Part of a small language model's weights.
Size: 13 layers, width 256, MLP 1024 GELU, vocabulary 651, 10.3M parameters.
Architecture: LayerNorm before each block, learned and rotary positions, biases, attention and MLP in parallel, capped logits.
Training: a variant of SOAP for these matrices, 231M tokens, 7047 steps.
Each number is 128 + 24 x the weight over its row's rms, rounded and kept within 0 to 255. Layers, rows and columns count from 0. Numbers have three digits each. The size before them is the row's rms in percent of the matrix's.

# layer 2 MLP up, 1024x256, rms 0.131, rows 674-780, columns 128-191
114:154148147138098133144126087161126153108151127116150179147106121134120121085094118102061123110109170102115130154154134166088137105117117120142123113116181120143164140139146112124100134128183100
096:137124151128075147128170149188117126143086080104114135080163117127120175126151093115079141111151108139141121125125147100102149133154132113151119142115134103125109133144107170084134127140127094
099:091140152118135148114100147138134128164145123137126105153129131115166129085143121102134117145118129101140119143171101134131104150107117133168159081141078162117152087100098160112111107164131139
097:143135138119159089140133141089172138071080107140119146107161136098106147091167105111132107135122116127150115097110126092099151110104146137139095134136103112068093175113107107115067125143119138
098:148127095168136148138124132165139199187126083060108130132134131119175158120072096074100113074147136121086158117133120147111116164147153129174134117142121141115137142140121112131112129158134131
111:119123137178132100127104160116128156105112127150147098110110086121148168150149114104155132140111044174163089119089118165149130076092143135105092144153142129122142152123103133131104074117116119
094:084090109135138115164133132099120141126147148083150143148100153129087148117109139099158164090107126152124121152153141108147119114123127132184170115153166162091105093145151114107091165149126117
102:132178113086130137165119114142139126106110125144123095165133127118133110106118132140088158086157141120134091100126164197081149107129136120124157109122142095121136079136116132084138127083142169
104:090141148154103136161110117126104155114101107131125152144131116129109113135089110144100100124147126103132111101153161133109120144125131143068084142128146125126183178148140103149104114116138142
090:131146147131136127133104130153109124084176153147101152203137122114086106125122104093126128136119129095126097098141121134113099115115108104145136128135103145134133121147139151128135112123123125
095:088096123144054121135118124163175133085142122153112115153095145104122133138163127129147163132160109114148121121145116096134139132091151060162083147146155127151126127176096117153162114087145116
108:141111131125126129097145150136104132099085172141149147128131138123129113128123127100119124113189155154098086125074150112147155189105146166119139120140131118095101107160116110103104101133132092
096:132142119080105180137162094102118132135172138105137142137172122112139125133122110138114112120119132192150120152148158101116084110119170114157130120144111158130114150128140130105116112127118119
107:088120140098136112125164132136113156169143104104150136130180148106142140139134102125140111145136148140155135145086107166084178126109095155133183114135084100103139144139089134142145166141092149
098:139142123097103106121188157141118102117114107133113095160154135097150191100156112087134091114083148124084089116132154142124143158147089149110138129139106123100128127127126143113084096091166095
097:133120119122177157173127202132126182156128120126134109177146118104107135134165155090165132122117127110117131169065155119124129129129157110128157136066120165088118136125103138136104175124156156
104:060155115101117123173121151126117114119147169120124168156141102120125157124109100155129115089154090120136158135105122136169133133110151186111138141176147103129176141122093094122142137137144139
104:138139109126095150102111096126163187120115136130104050100136174148130148136130122112160153118138125122127124126153146106121139141141148126137124105096115150105108127112124160173116128126149140
101:141139137128099129149151151127095162122176119175142164118142104149157088152148135145125113111102152107115069138137104125085130159099090097084159093148137160139168163118130151098096141110134101
103:134134129150132181133094115187126110083154099117112084171143155097105138106105109171098119124090116098128139103095127138126150105144141140172131104147111113093132135116142157144109092139108117
100:121106106140088181147144144162138085112123129097105092131123110132103095130112087167130103139114134103102182111129114112127158095070134141060134137101088135125163137116127115186140126119097071
094:116116145146090109095137114150148114140140102157148112111161160123165098084138114147106099163133135159128160147140157137095111109093108143156156137127088124151109112163131138136145163162141126
099:113128158104122141125147125130137140164144165109108078134148099145119134105110145130154153115104134131116116111105151145139139072114138174103122111102130150111115142125069115154088168138137159
103:117111092146127138143120162133139119119106127131138130108162111164107126157139109109127122127128141141160134157071177146115117112115133135123117140152150134119064157102156132097119107107118120
110:109075138144120147153108111126149145159159154183130124171142072133140150102154098115151131112121150180128110160127139100147144153116158134136133112087103153116143163126127131123158112120122094
100:136102130095104125126078152158125179121144167147143155128146132147108153116172115118135110081077083126111144104115127128127146142101116094141131117169121149119115077115167118109147108158123086
094:162156134131162167131153153152150107146099105113092126162091137164169106110124139104127178132122126110172135121140082102110104133120122147138133158108128129134117104118097130107141105136127111
103:138099128124124105103103148105113133131134124139152164154126148115143103079083138133117133123104180109091110137129128126115114139132141144125144116143116170154140098132090109135144134129098145
107:121120151124067101120114130117108122118139153123126102128158176104151108116125130116117161071119142174106122099140178122117116110122165145122136107125104136139189151104129116179150178162166171
097:145118107159166173102107121128134122142125114124113120128139108083129140159099124163138091121107139113126086108142112151110106102121131136130122105148161174132108099118118080153161077128103134
102:146144094130107118136135169133112136151146119147160154132155119121106130132128143128140151093137134126088129162111131058142074177105153101141168115094154115112129118126132108140160090126140138
105:088163145167097092145120136148146134096155141133138165110085129138174088104120180118137076132129145112140123115205110133169145121152126139167120131125152181177121188105118103081158104126128111
105:117113128154113116105171144120159146121154084060127161104129130110101105112120130122090169104131087160142166085133155120136148143145090132130114158136128102148133121136141159118114126074145118
100:130085099144129126118136096103153132084129140086120123106140143111095085152091124109138109160108140067167094089155164186132177137151085108122103091137125123119155177107133153117106118117137160
106:138144125119144158135099172104102114110084127148149160132136133174091104106101144112084142119142186144177130175132199094102122097126119120107102111122137160131117144103165148100144131116154153
098:120126105126104107125088125186115169140105091137128149105079131097073101145124176107078135129116103110134105074097122112171145115089127094130144114093161117106147110079137132133123137119121121
089:142142136094152101135167142115139138120134135124128173125153135145140132139128114143099132129126149143142122127130131108175105151124075140131128109163111135123101153137084113141158148199128146
099:185118100139115176100094131136087137082125101163146159137134116115150083117165166109116154139146140108129096133154146174138104139123121147153124146087149143132126124112144189101091116119132114
082:128102110127162184162150142162105107139186150128178131160140136134134067099107170128165151113109128139171108113170145145111117152135135161119140129154140109135138165120118137161164134135131138
101:118114165120162135133139101108110132178118187142121188121130146111130147113145140116089106133127117100127105141175080133107091135147137118151111135093146161073119196100131089117147127126145137
096:101121142121117077096112137130122104101135155145118076130153106110146115116073086134149179092087161128121111118138126132165106103110116164137131142120107115091139099118127117153094132100142104
089:143178099153116148184087157141170100109143121061120133159156109140128117112116120144126127120153146139136103132118108111126124097097142126166122141118139138125117111133129134139122075101139127
104:099094133137123076095129172150111112175164098139122158138112131148162134097152152132087118133114157065135128117168127104115164116137129092127121091127171117092102089103139111127138140139089108
095:087207138162106145140110128096142136145096113124143159107069138107133126130128146113142146153122118088135129104162118136096120130131069116130148117124151125138128119133111154090087121130122133
102:135151123159135087164152104094138170072139098102098119160140072110126115135159095158118137114140130131165118150126164130113179130185109135116156156147105156151094121110142199108145164119127162
106:110106142102074094163139136128203089179125154130084124127122116127125142117131164086129126125176059159136137131152164122117114144110119129098096140114166145101132159120093107105177085127131119
094:122130161099095143183106130135139106123107177151113121139098148168131142113140141128134120077132116110078112113164095149120116144144148129131105120123137170152143152158114105131143098133111134
102:144144053094123095144156158124136192130128093113129139130114086115089156089149110175112125102136149132137080125120138154111150155125144107088109099120105131125096154126134123180178126111138165
094:098124135098139126139121140096113126150149098126136119109106106109140156125151164098070131117123154097142150131113086076154089138115129129152126107078110199124177134124134125095108086139159104
110:123153114100103138156144103090141105158088090123102166089123146137158132161164136116145132124134131178134134114157157136125143134138161103125122114129135128080170095155128100195115073128092124
102:127156131149142167107116148138131156129155130119154139180115110105144107086089087134151133134102179128116116124146156112095151123150125194148136124106105166158168173147130137115105145141130115
096:102071106123124144142096136135163098138129123126081172130134154104157090101127159115117129125130142109117151120111090102127154104139134093136130140133177120142110194164148116092139104128115111
102:111141131104096088112125154093181111148136151135105093140153111111095131144126111133154129120155135160113114081113173112109153109117116118121093106119120090108122187164104143145172106112158153
109:077112100108151076108142177174140126148120171165145102145146120119124136138138097122125146116117098122125106094083161131137187176132103118128141151124177142094125129154128120166114132126104135
094:173111109122105141117139129175117134131113132144106142136132134093093127120109186121163129132064161135145126122157138112105125109156119159101162154098117150121143136147169101117122129120208119
096:149155134119082125124137118146130150164095130139124114112097162168107136116110092130104139121181093113093156132120124158122125149160169077133155132127134134084121106149101138136145095100148113
094:106120148145097182119118129146084129141148124132109096102156117178101124115102181114160133150119099146102131095136114148115157109125138116146150194110133112095088141140131170100125106105132100
101:125138112190090137129129124118166109138116113107103106135122109105073147126133142156118129109129171136130150153177134119167103131123166181111147144087136146147157108151134100125143150129118117
105:100124112113145116180116123117157121148106141142108138139172145159138194106197144119145176153130101115150154138079103120144126131131138107166146112123160117104129127118151127106148109107097134
110:104136155133134120133117139163123162103128079159148107164117105085147108176117131140116154107110108084135049085108157105143146158108154149125101136124099114093093124115110146129107130118114112
096:111100103158145147110109143088150102174147104162132101156152142130124117122102140127135100143116160169150119122140156103146120102118125135045141157126111144157128106127156138122082120159109086
106:139114148120141128172109145133158082146119118128094160120116108119134131114168106133108137105111087081127147098142159100129135142131113120095144110094128145150123104120151144091098125162115101
093:129130134167112109132122108138099089132162136131126091134119153134127117109133111147133130121162097081165052145155099156132138124126104114076092111137156129100156111098121128175174149122123135
104:148104129115158108111149121138124160092142137159127103137178138107145110125123109122132087123150105131145118124098099133099132125189156140162153112139128110135136147081165105141110140161106149
105:130137131098123116150122097147149108126155115084112174115168152140129135147147119073125121140084130127129082096113147097089095138122133116111080114171117161100159112179141070126141124154109107
102:135135132134152131104136158123114112141129132114111158096126102112149123133107140120108159151175115098111118103176134102138158148150125125100086074135105171104124136148095143191113079088135128
104:131098124093138134105151134174150124137143083136111120156100122116086113086104149136149142104092128108111103124153104081132121128118098123151181144109154079144138104123128085114166111131176156
088:108143084122131083149110121118186124133124155113145139125137157120160137109129112124124138142137139115094129122162125117119110135148184089158126130104122144101129125123130149116117126108141089
092:102097162132120115141101149134113090087099097097151125125127133090051106118156066153136122147088150114108131157178122122105135133097162150171077151121095158157179133103123141127132124137137097
102:126137141125097097105179084123159149131129121144138067158146090126170113139112156111158122146140116103119148122138114117150132110092116137121134128161166127118096149109129123130121176100118141
094:080115081126139123160141107119163141144155169153159122080122153120145119128084066069109122119122120168157079119138127144103093104123143119087142145175138108115166141147176118180108119080111167
100:133157120128151138145153110097121098142164108118144161138157116128127109100098131089097165124125134094113113129138134128101121132145128155123124134077118083143129130131142118160121158119166096
089:126103130126141076130160143165112076117149122113133130113136105091122160101149123075099107089081129106112088080183095121159130128113104148133093160158131143131096137130134113117138095111093133
102:102121135144122199127118097155153130121106079154097180111105113063105128108111134133111132145129124088133111089130104101112133149109078176123148123130140128119153139161151140110122150139132089
096:114140106118085162158128142145118139143171133129079123157133131148086107143117132125152157131124106148150120143159133157083106170135117116133125138148128184131097105126136156166120141097077143
102:127129106195075131113155146142165162149128207106126145129137118157079149121122161096099154109141118142112102112109151128131162119115102112177152138162159117118073146133149110123127093108097140
101:132098120115116091131140110141100149127152136119163108151116100123052132108181132176101127119098137075136101119131148081122137132156138127167074157101136106128105082172132134120082125110095121
102:138146127126117110127116097096125137112095139123134062133163137139092101144165098096126126114149130083112089123177169084173169171138131123138085138114137143162142156123123092119161114131109082
096:159104128127143130147121135152145160157126138126132141131145130149098134127128108153103162102102129113105131114145126138144090138101146128109133139113097138105116106141108128109121141175159138
095:093086099120145168135106131140115144125098097077098159172119108170091113124143096115169150110136104154149127115134161113076105172161123140107118079126125160137123159174148119140078125140125129
091:113092124135107168131122159111168142167117103143103136118142143093139129123126156127127125122159126128146124162182141127139170168129138159158088123117112159127133137124080121143117144115120086
105:098139123036117125107145152093108094135133123117131141140151142154185141132097141117108114139114096113178084105109140157106115103157124124147135086177143124124136141119137090134101115139117110
098:134130138149164124172146150142159137099103093142105122138122096148073126112143140144124088119122135101118138138134168104136136132123110157129123134120126140146159126162081146096149139111135120
081:100129143143125152105135160143075111119182145125157117117162101137160093144147073086135169144079132078075139112125131145126121128170120142123110140135094126111134154095116098117120147134144105
101:150117149161153098134153134111097138140109102100166169085145150110132118110088118058127123122127112173141120120134111121162134132125105105110158120123125144108123143111146116127141130157121121
103:112148140108125144129118141112114132104156166144077121149185166150107128112117122099149146140127102165142122134126136100103159125097112118109123100110093128139096124105098107083083125113153128
105:154153097092164097156149123135138103119149153140146122143135111107137087121105187121130135095129187116115100102117182118141128131067141130098140155094177131143159107121133099108172115126177120
100:182123129141127118131111155133082116127134112122154128140086160120113112086140117131159164148127146147109128157132155134115144135073091109142104122128091143155115178106175182130112117118159140
104:163142102104113107190093148143165167135089130120153099121166173115082121127125122116143114079149110124142111119123151126088172102122116116129180137129122150150125112151100125124110144120094123
109:161104132128111141109147148110146080136106126070114141103109135145173138134166148110134127107160144154130151095178135153116122137163155118137125105119162163096078092129128126111149135105167121
100:118135093127109154150152112116131123115098151095097128110145124099192181127120131110129137121148091151114146116150158157139147153136138103116148098154147102107117153124132088143161099127141073
105:130160116133109103138113147146124112108133125129136125105139168133115106143147118143124114109126078100122108124088122092141103101182111147120123148139149082141121138113125120096166132132104110
101:148099127140133106133140148148144187126115152143153127116136154073151087097153099060169160076129092103146132136129131122081192157132084150129112108139155092143106082076117133073111103154160125
093:129090129124146128146148118074140145133139103124146142097137130123170155115125135123147122141133113119110083123172140194151164153135098143142101127142145091145136142179116142155099111125159170
105:081098105146088101104131119109193123097109152088128101120142113136122135130107118124123112121159162155103116129174097127180163115118104131111146093144144118117122088131113114103147147126148107
097:129160127112124102163111107159093133130130107143101156166139109110127086104116118138085122126101117123146137119144112153128123152126124103161107168145159116135097134135119112147100114130130129
091:156159126125126109136090138069191118117149142121117113119161147089153100117142108132136193126169080106127101160142076132126094147129089132134146133144139150169136144134098154104130126088112125
095:135126103131097092119126134134112132133147105146114123163136170107168122099113156139115105102141127171115161114143131162108128172120090130110089149076122122145104152124178114144118101157137116
093:097181119139103121142130156160142125146138100098150134153148140091102084126102141129101156089125124116148100154142134087145121133143163157120183126137119142152123136119146131149179140079125168
104:135142135151122112149096141181112121146116148169105138153107135107131112155113149090169139080111151102129147108142149115132117111123143101139119138062127133130133140131158121162111134096149094
099:118129108107116082146162130193157121085121099113153126107094125121055104135100104094120145110136095095127113118109128097137106107112137139136189082140133099114138112127128137099144148122126064
092:108174134149085109159106099156109127128101122160098157105171161116117143134092129113139108117120108120121134113118188091113113086124126128112120152094107133151114172083127149110068148096137136
098:134152172139080152089130085159141139102110120138118174142144155082128074119135139074074158153163114108163152122127161121111112118124118095129148123139136114123139111150132158133097076105131130
102:092125101105120121119098136114137101128131158162150095145097139151109133147119112125145165138133142099133124118132124125134109125132154094164081124115150120131105131084152096103138106099130111
082:108135130113141115155127102118139146107134085151124148136142111085133158128126090119097119162101130169150135120115138136134126115125140162122099107141129131097060136162047102079159118151140153
107:107138116138128134135114172127105121126128164117116112193088102150117124121130122095173148177146143167126108104148157122129185098077133146105125149124122153124128128123166173126124126133139137
108:152116128116093150143113143085120123153128114163150138141079154131085109107128170161146134109132121079123101130150128133138172108090123134163124142084125134167097117161096134107139134105131142
# layer 2 MLP down (transposed), 1024x256, rms 0.0869, rows 674-780, columns 128-191
120:136130155123133159131146063135147144152139167123147174127161189129127115154103130145131117159136113110131065140124116109116133122130130106128110071142124144112132097147125140155093116122120083
088:143118138096123147128109103126097064133140133119161147124165156128166163152109173131141157145094123094133098137134128116120120096134154137161130159087130130111130159119154136102103089129088187
111:099105122184141116111103143108121135143153119123142098137082106127151123160136129151139160147143157128123122131141129100137087168157118148132169122090099129121123141118132142129128081125117158
097:150122128159145108116130139149160125144092120111142159104124123100085146126153130131122149093108139135164111175137111159135123143143108139107106141127135116150119135108136108137174124119126153
097:111149149124121118124159116094132142144133138125154090135146101111131135165101162138133123171118097116149116122133110114151099090155106190145167158104154095125118135185139129109145129148098163
121:132111097163133114135128148152105152120131124111108113182117129103096098140131147116145109113112094119098106107122117116147154119085182106121126128134186140105099097146117120161091093110063087
113:134100096105154112177130099125152141137142149112130140169133144111096130115105117079179159089153118119114135133135120126174110124107133182139162120131097126078100112153111152140083179166115117
100:115102140105120124110121116118139146094136134116100136100096120110088101162096133160114120133116112110162126145138116170109046141134145050113159177164129109160154130108159079098115121104147133
103:092159101130132136141087103077108161124118135112118115124127163120141124189149132142169124186147144155122174128153132094135124129126179121139098158188175142147135102146118099163116098101147129
093:123135118146151116113153175108147102144147121145178144141102102118126120107074132114119123120119157115140124138168126129065145140138085098143137110159145136149113167131132133072151104114135101
087:100165138077130127141153155098138142142095107118108118150127083089119115150143146130123131150117119150139137102112103142087129103099079115133141107118073157142104135162156124198146136101137134
117:155096091075111073127162108120126099136124156110169167093087119107118121138137072146132131101130141108158084132100140099133113155096111147106116119106116144081141114192103094081065113118159131
098:102120114145118148137133097133120132128110151125131070106180089098129147166127132125162144150088142140097178098132121167125131087123162138138168154120112145140088148150119121114084093097105097
095:135114119120120135163105107090117090140149134127142135129131135113084131126132140125110121133100156073130064164129105136143140179142102096127147138120100138151136138094107164152136152180145105
107:109125143129102115122150088153081081140132161146127129148161140120128220102121113131149104145150151144147097132127161150109138131135066174173173145087126147141149083109082158116112150136150118
090:095141110140124103100112061096124100087109121127108155107127104128152117094108099163158092143145133141155149137142102169174139090112131143124103178177129152135159115161114123087137128111138136
111:128123078137118115121150114140083119132162160134121141086064139149139114123090126125151156136141119153129164160138146119106159135112159144176085139148125117167092166180121157150177121151125114
092:140109133129123096153108158159128187149111107098103133133126134150122144153087114129152134148123103108095117117172140134108144146130156095134118152088133138089079167126133141150140115138139164
101:152131119110115134136168134166149163139127105145130157152125106192164143111128108163121087137100134116120113156166130100084142122143094120108138151150147111142154147158173137132122128160152088
109:147124117104118155158158133141165116082145114156105110136151129116108123076121089140144110138113102115071159174121086124133107145138128140112174133157119179125135165079108104125134153127094143
102:137166146106116105119156147157115101127150103123159160147119113132078158129085150114099107093130103108092157121115097071131124108100116134083150150097095167090151116084106115133099146122121096
086:125104122090104126174140117090156135087183120117110131168128084159116117131153121146140103128097135163127140155136123108148123123118106146106117173084081087135107126149127176128162106125071145
091:128148139126141118120150103124115100154130111129151090117099034158134143115103134122128166100139121124144176106067122133136145109111121157140126114095153157119167120120093086116086130140163088
109:133131150133119103129113141136100137139133147147148131070177118171128151135107089103137141143110153119113115115154115144100106080099079144132157135150129128094108152110097142167110148114131164
096:150121178103109116143135117117144156115100161093115114181131127179137134091140148138168164105148112112180120139094113134105135122139140105120138130108131164081141123121156121164150123124080183
106:141082140134133139099133128118161131107106113135112154116133117118158109148112081166122158117145121145074158093029141168155167102148134152137138152132088109160131109139154166099109123102141114
092:120134091087110155106135115099078152146115132142167142128141139154109109146112122114123114141132117136147106126117147120148114184138165131165179128163122145150119138146124153103158153122134142
094:140121112135109131109147121133102086134128141118072128124108061125126134127049125088129154121102123115128152148071094124105120092132112109111084136147119129126144116146114112078093134158112109
098:135149117108087078189136170102127079147109111134134141132166176091133138106100114155123144087134148144104113145124161119101154083081140119098166149185141138153148127105143116186132123096143174
107:145108149161118154132138143115092096148097101159114140111134115125159091115060122137144106127112167149138083080132135125133143100116137091124087129139159142158129144159118107156118100106124124
109:161134147145155118154148118135081139124113110158160149129158158103106144110122132143139122123114106122125169134155150116168155115122165110144118123120134123118131160139100138146143151118206124
103:146071092132111156163160091113105146144148162122135111101143123147139106112142131099119110091077138151115145111087102110118146147132135054156094127126140089153163095130154140116137105170132092
103:120162097127139108144109110106122143136204133073122130088157168109122131147111143149150181104145117112136114098123144122122106131131116141125107152100150115137101121168150149165128125079177100
110:157126201134114119143173131140121124104152171134152155113136117116071135129121125139133101131159118149131149094124115148116154149156139105120169146121109146138111100118141100101148154117106104
103:111167121119127151106170141095137168143163153109123154160153124166145068121115111148145128188153126154156123124142136113141118133136101137121115130119166165110116166134095169159155096146168159
100:130109097169109160121110113116126122136141106081128138116081106125131149131133166103124135091133158168126133106135123111137152166130121110110121150126180134145173120101113122136121128110138132
084:111131149119126164095125119102116114124100132126089130156119125121151104111134148103130122109070130172126180130120118137117144132154123118139173147136130114138137139176144144146104143090146135
083:134072116137106096129125120129136124117097141100096159139106115114145138111122118180105081122124122127135127129125139104129122144176189120126143119142107146142150152112109089086132123150104147
092:136115107085136136164127149149112143140137164108131131148121206117142089091072159107122141132129132110146083133165109126103127117138137137104138129117137133122111125139105111174141120121119142
088:094124120119144096136129171162122120156106137097119113133103173111106130146153134116123133133075130171099128115139158133113119092122105120106101141112135094126119132111099154138115141137129150
096:121166163144136080133150148119131096121107115127139114135140109149117149173096124106100153101128159122128128160098139091117132131066100159128141135129108120112193114124163136091120119132132108
084:110090148123119104075160121138117152137104106148145109104115073108124144165131149088125131142117137164138131132130153160144131146155115111137150122147079146138109186146148115119136186118146151
089:075093126129156095106114128166076085174099095132101136124120118130129121146155090156132130122121111101127118094147111089080105105153126123117125075194185112138103116130184088127097147165129092
100:116152149186111113165101115139144170101109159126108154112102173147144122112127100139098153122108146096132126113138130155152123099148154115139155115117163118107118134155090124137134115121132142
086:099109151155168146168142103140129144126108155133144131130145137097149150122134159109113120146133132126149150099132123097119131116118129125123136153104085153074117139115108088154121153167127192
106:145077122115128143117130153134153087176122115114150111102144096137116138101105114115091155141182080148118136153109099136155132154127086115131108140153166151125129166116120140122128090143115121
097:151114184110156122126165136142095121101121134156156120146155094166148143125122115135147134107145139098097135164126100125172131131146107123129115082143107154143166108110142159125129120103130125
105:121096166162100151155104085174101120117117131104146174127126150114138118110153157083108105146090161130171155126099116088143107130150068118101120150152116180119133125098093098090145122167149099
102:171140099159163150136142118115144158105142102120163161122109145138115120142098115127154127140139120190154119155128166067133181118153114156127132164137183139142112105164134169104110168128111112
117:132126125141161148138129130122110120150126117143139137148126101149116159125129120123163160108128102152124135141133097117151142121143151166131154155114144155127106142121195141123121129134127155
111:108137127124165137173172149090133148134145136128183139171135152101172094138087088109105171125118153125124127140158130124099146104171143147131154131140134131148121123129095120182122103113141121
097:151099114130147107180108127146173115136143107117117123154132192133124086118129160095117151096124141169104150131079111124132162146143127149136113115128121103146084162151121113176121101131086159
089:088103145106150186176116102106096139108138107114127131075101172101144088078126173130111122148127106090139127156136113122131125124136141165115131119146159149098164098094143132139087162131103127
098:146128134123110067145157150125145137125122131164146132123112125112128137080100112121131115123078075158104096097124109171130137102154099130086106143138131135080141128156139163093131100139127133
087:126136136151073156119157096139127123178122135116113159136107111104086150133159174159104147120084091122103142121155107081094131143164170132144132121083133152111142152150105150135139171132161131
094:158132156136115114128166148127140122146101110170118132164126154116119106152151114125120116131127105141069141126105156117122168169138105124114112106119141148139150164150142128181168058128180136
088:144121105122122111081164113122131175164138144131121138144121115075149172122103119160136128094093117122140151178102101135135157139152133120131093166088133185195155150130115133115133137177116152
102:108135110129091145136124144101114103110111125114132117127114149145101160137077166106095163147131121176114123135127071103145134112148091118158096154118140090119173070141129118128129132112082121
095:086120161165147144123173107116109144170110136139117171148163149096112101102115148106098157130049126128144113128131149130175114153120157113136118122153112107136138100183120115116170150113109138
128:116109135188107120131120148181145119128103156158131130121139160168120159127093113102112136120115124162115123158131123109134158135090157089130152129117153097125092125107132137110104089085132096
102:158122119108170096117125100096121137170114153143125109133150170106168132125128126136135095106133114125115112089101127133134138116111157116104108129141060102155143131112190090117140144118123113
119:137119074141124096106096178108154155106109106145129144086114124098137141097105105159132166089102136120140092164107136155127106116156122124106078115139141126141066115126148126140139124128118132
093:123144118100130162138127144136116148137151088163086127149145050130083115135122117149121151129113145145164163123121132142148122150122142164140122171136099109156120155168089105125118116137165108
101:093103108130165072114130164103180104133185134101136123108108136124126092118118185126124102144110129120096132165168143159124132158096130089090135079070153133167103095102147122137132127139123103
090:155120097125139128128117107151112090156087117133142093106124085122106104125154146124171106065132159140091140136099101153159132117090096145151099110112153144127093172147138160153119127140122136
089:116178155177116147173139127120099148148098114111101092131109138110108141092156133167146148161123151152136113107092135133154092124106149105151130128139122145163088106126151168093137123177129114
111:128104114166128107123125106121138128122117145111107123135153216128117160119106150126142121167130133143130107127173110166150157164128120158142113108097127139119118157125127171168145121134130129
100:122124093149126144107147101148176132150110088132139152142131104115107132147125109149121137126149145119099201139106111102122132132146166111142134166141126130101119165143106115110170124141155140
088:123117146120147158121188130108078147153151144157146111104170085131159108141137119151152164149179136151142134157079106133143178221119132167133117109149146110105141140187139126113161143104141126
092:130146143139130170180114181110118141137128113103106143097113150133131115145144118108147107115106133114116129114108147080118100123149126107091128145078123134155112120162146134103165113195161147
094:139137112155101088159126150115113139114171081134118138105137153114158124100132116085125109138134163103107127118092134130173103138102100136103151119121124092092112101149141149134134089177156151
112:126160118127116164110139130106133141101119111109150150152109161140150111105139119135098154124138143097097123161130113149082144142095106129116144138044113144131108113097133129166160119136172127
096:118152100174150107081155101133187154132123111121112133164153082124146183156119120153126136124112136172116136129109106131127126123120125125143078088142118137148164155150158157092134114098131139
111:135136121126109115152142163120133128097088144109158180129104164136157138150058116164109171152154163103137170107125093097135115092118115133130148170168146103165151119106106125165105145143165139
100:136139120102133153099121110148158147155127142145136165087133083116177144121165128113081130163143108085133132200101111138135094161150130123113178119120131130119121141132100131142167168129112110
096:118137144139158087108137121108066121131110110133107139156132125160130110122165140138131151097182122105142102126130175169138107131170152107101138132145127084104140110124147122125132101142125138
104:132117108110105112146086160116115132162109150137098138170110157160110129144155110144111102143143131153101137152140117155097103113117135145091088157138156130131145177122180122128145100120129119
106:122104140141119130128152112140154099129127140126149112135113174137116153112075109157127087137138123107113113116136145104147133107136116070155106084140108183116104118134153140122169148147110153
103:113139147159110123103116134144107161151101126150116151094128094142120084151131163129138121162118096152099138163129126066121161135148125108116130133172146126168106132127153158102097097120117120
102:133091187182142161122122097164110139087117169136163083132132151140169123122173161155105173196140168161159129130111153136121153140130086107178144124096169134136105156127112128163186122123095112
093:155110137122125119117105141136081128127115117113127145108132137138132170121139165132071161122142137130175117121126130149150123152133147094108134102129132128116100124124113114097137122104111146
112:093115131116138162142134102152141133124140134148085129130171188188103147111094137111113160121154143130122124152141091101120132110116109111126166135107169093137147129129125181170167130189118132
090:112129119146159147122122096131144103110100120105150131089127179118106105155071145124107113183068118143110132098166107088130140133115114103100114134137115123194105132116117109138135126137114141
082:124102117115116129158132134100130149145102122136096098129129111165114117126126171124135146109134126160140155146131152130125086138089119100114124134133102098147140149178155117125167166085135134
108:111063107130103121154100113092094141125146198113117141126123152161111128158140169126129143124112131083110148116122166087124145107120185148112156145097118126120124132119076145118085128115046171
092:162091095126105113144125087155102076165110144127101115141127149119127116145148095126131137129150140115117148121138107135132104115142131111153109075095139077123108088111131072108100122111162119
113:120116109085089105104113154113136156119089095169143101107113150128127102124141142143155100103139133149136124110144153127108119128134132147122133146117140155118136156128119115174111125166131144
087:122130120092108154090154077146130113148162146101090137119146098128155156167126139166101107102123133120143131161125128097164121113149151160093134151099192126126111106122086082131129159160106129
113:134142140153142133163152150107161172107109131107171113135123146093110159106141138129135117117169135099131127153125165161052161135133142111103127089081143144104152162097099119188138123091116141
092:109123153117140140158134110090152125103139140115141141150144135158145136150126134154161168090139135107138134154173081115135140104118093125116117157144147145119080112112126109180108134090146132
096:158120099132119114143157123127088106130145157129091174116159114146114152161101143142123139109145138112139123142123107096107155124119159137091141099124135072132123150107150107147140112097115111
103:142166060113123176146146115164122160127168126103124125122124112136095111148172094132126118133150130096130100126084135110090151130149115114116112128134136151128110154134080096140141142074138161
103:140142130119131129134152101167119182117134123163123137109151107093175113110119121131150122109170119080132146166168103122136129132165120149169101155148143101133125139142181167074102098083163129
102:131092106161085120087119143180118152122107121136101120122124114129162123163113136122106101155114136166152180121114119067121098109104181120102137143135105148160125120150131105117156147164099113
113:142090147083138112133126130117119150099135136121116080122097120097129121131111123146074121150136101108121103118174115124110176187136168134122130127098121098126097125140095116176114139087108126
091:116160148113113101075143125143114115147106087147125132145148073147139101129105146169123115088136134119159128142139119155158135171117088123138104117161137153147152126137108139133091157143137153
085:175177123132156112150146128118182102115151103148151090113172145114119133115098094129143138125115134124117132127147093120101065125132112132138141147140128144181111130162115134168140091147152118
090:111143112152166138145130136113119119119109142121138070164137134121138114146120132154134120131147153133105149094099153139179104133117160148139136122124134114101097129165144124122119126119131118
085:083127089089170128113148135130110086173140123081105169118126055118129101139134100141133172129148081138120160134131119125173146137113128141169074107129117122120086158089106163078120112113136152
105:150142141116116155154051151175120095131121153141084137119148101129139132136134100119125153126109133106139129071099141146163105114144155120162137108124086138111114118128128108148147166064148123
105:169139115113113164084153121131077140152140143086105134141155123146174130077147138144148088156137125164131131137168104164102148137113115134084088129109128146164129121163135105160136125118110139
094:160111130096090160117117130154156142114099114118121150121118094123107161151128148127161095125099092132168174142166152132114102105141136135132138118138141153146135154122093114118128151161148130
091:104164098136126159191105134117130103114118128097121106124143124079153117104136132107128142130122132096142113151112134139130129108175139110135142117169113183105148118126162144131103074091115153
094:124126141139162125105162135111146145117106152105147133152131123099134161127115118123147087167103123136079064142089088120125134086141120109146127101112158125083115089080165150174184145146188136
094:128137210114113091118110119120113106130150135114163125122125151126125187126146123151168124141112134119122191131113089102181135083139126129128150120153136120148116143172079102108153137171141113
104:129119122146143097140133131115137092183106168111095114109141103106102099152131150131129148113127122114150096123115203115150114142046181111121119178131142136149107167088118123114130131161113132
099:131123098148126112193169171117110126150145124139106089148121147159133131155157155103111114156103121131169097105157158149116169123198129140132128117143107117173127121108128140071134123115115158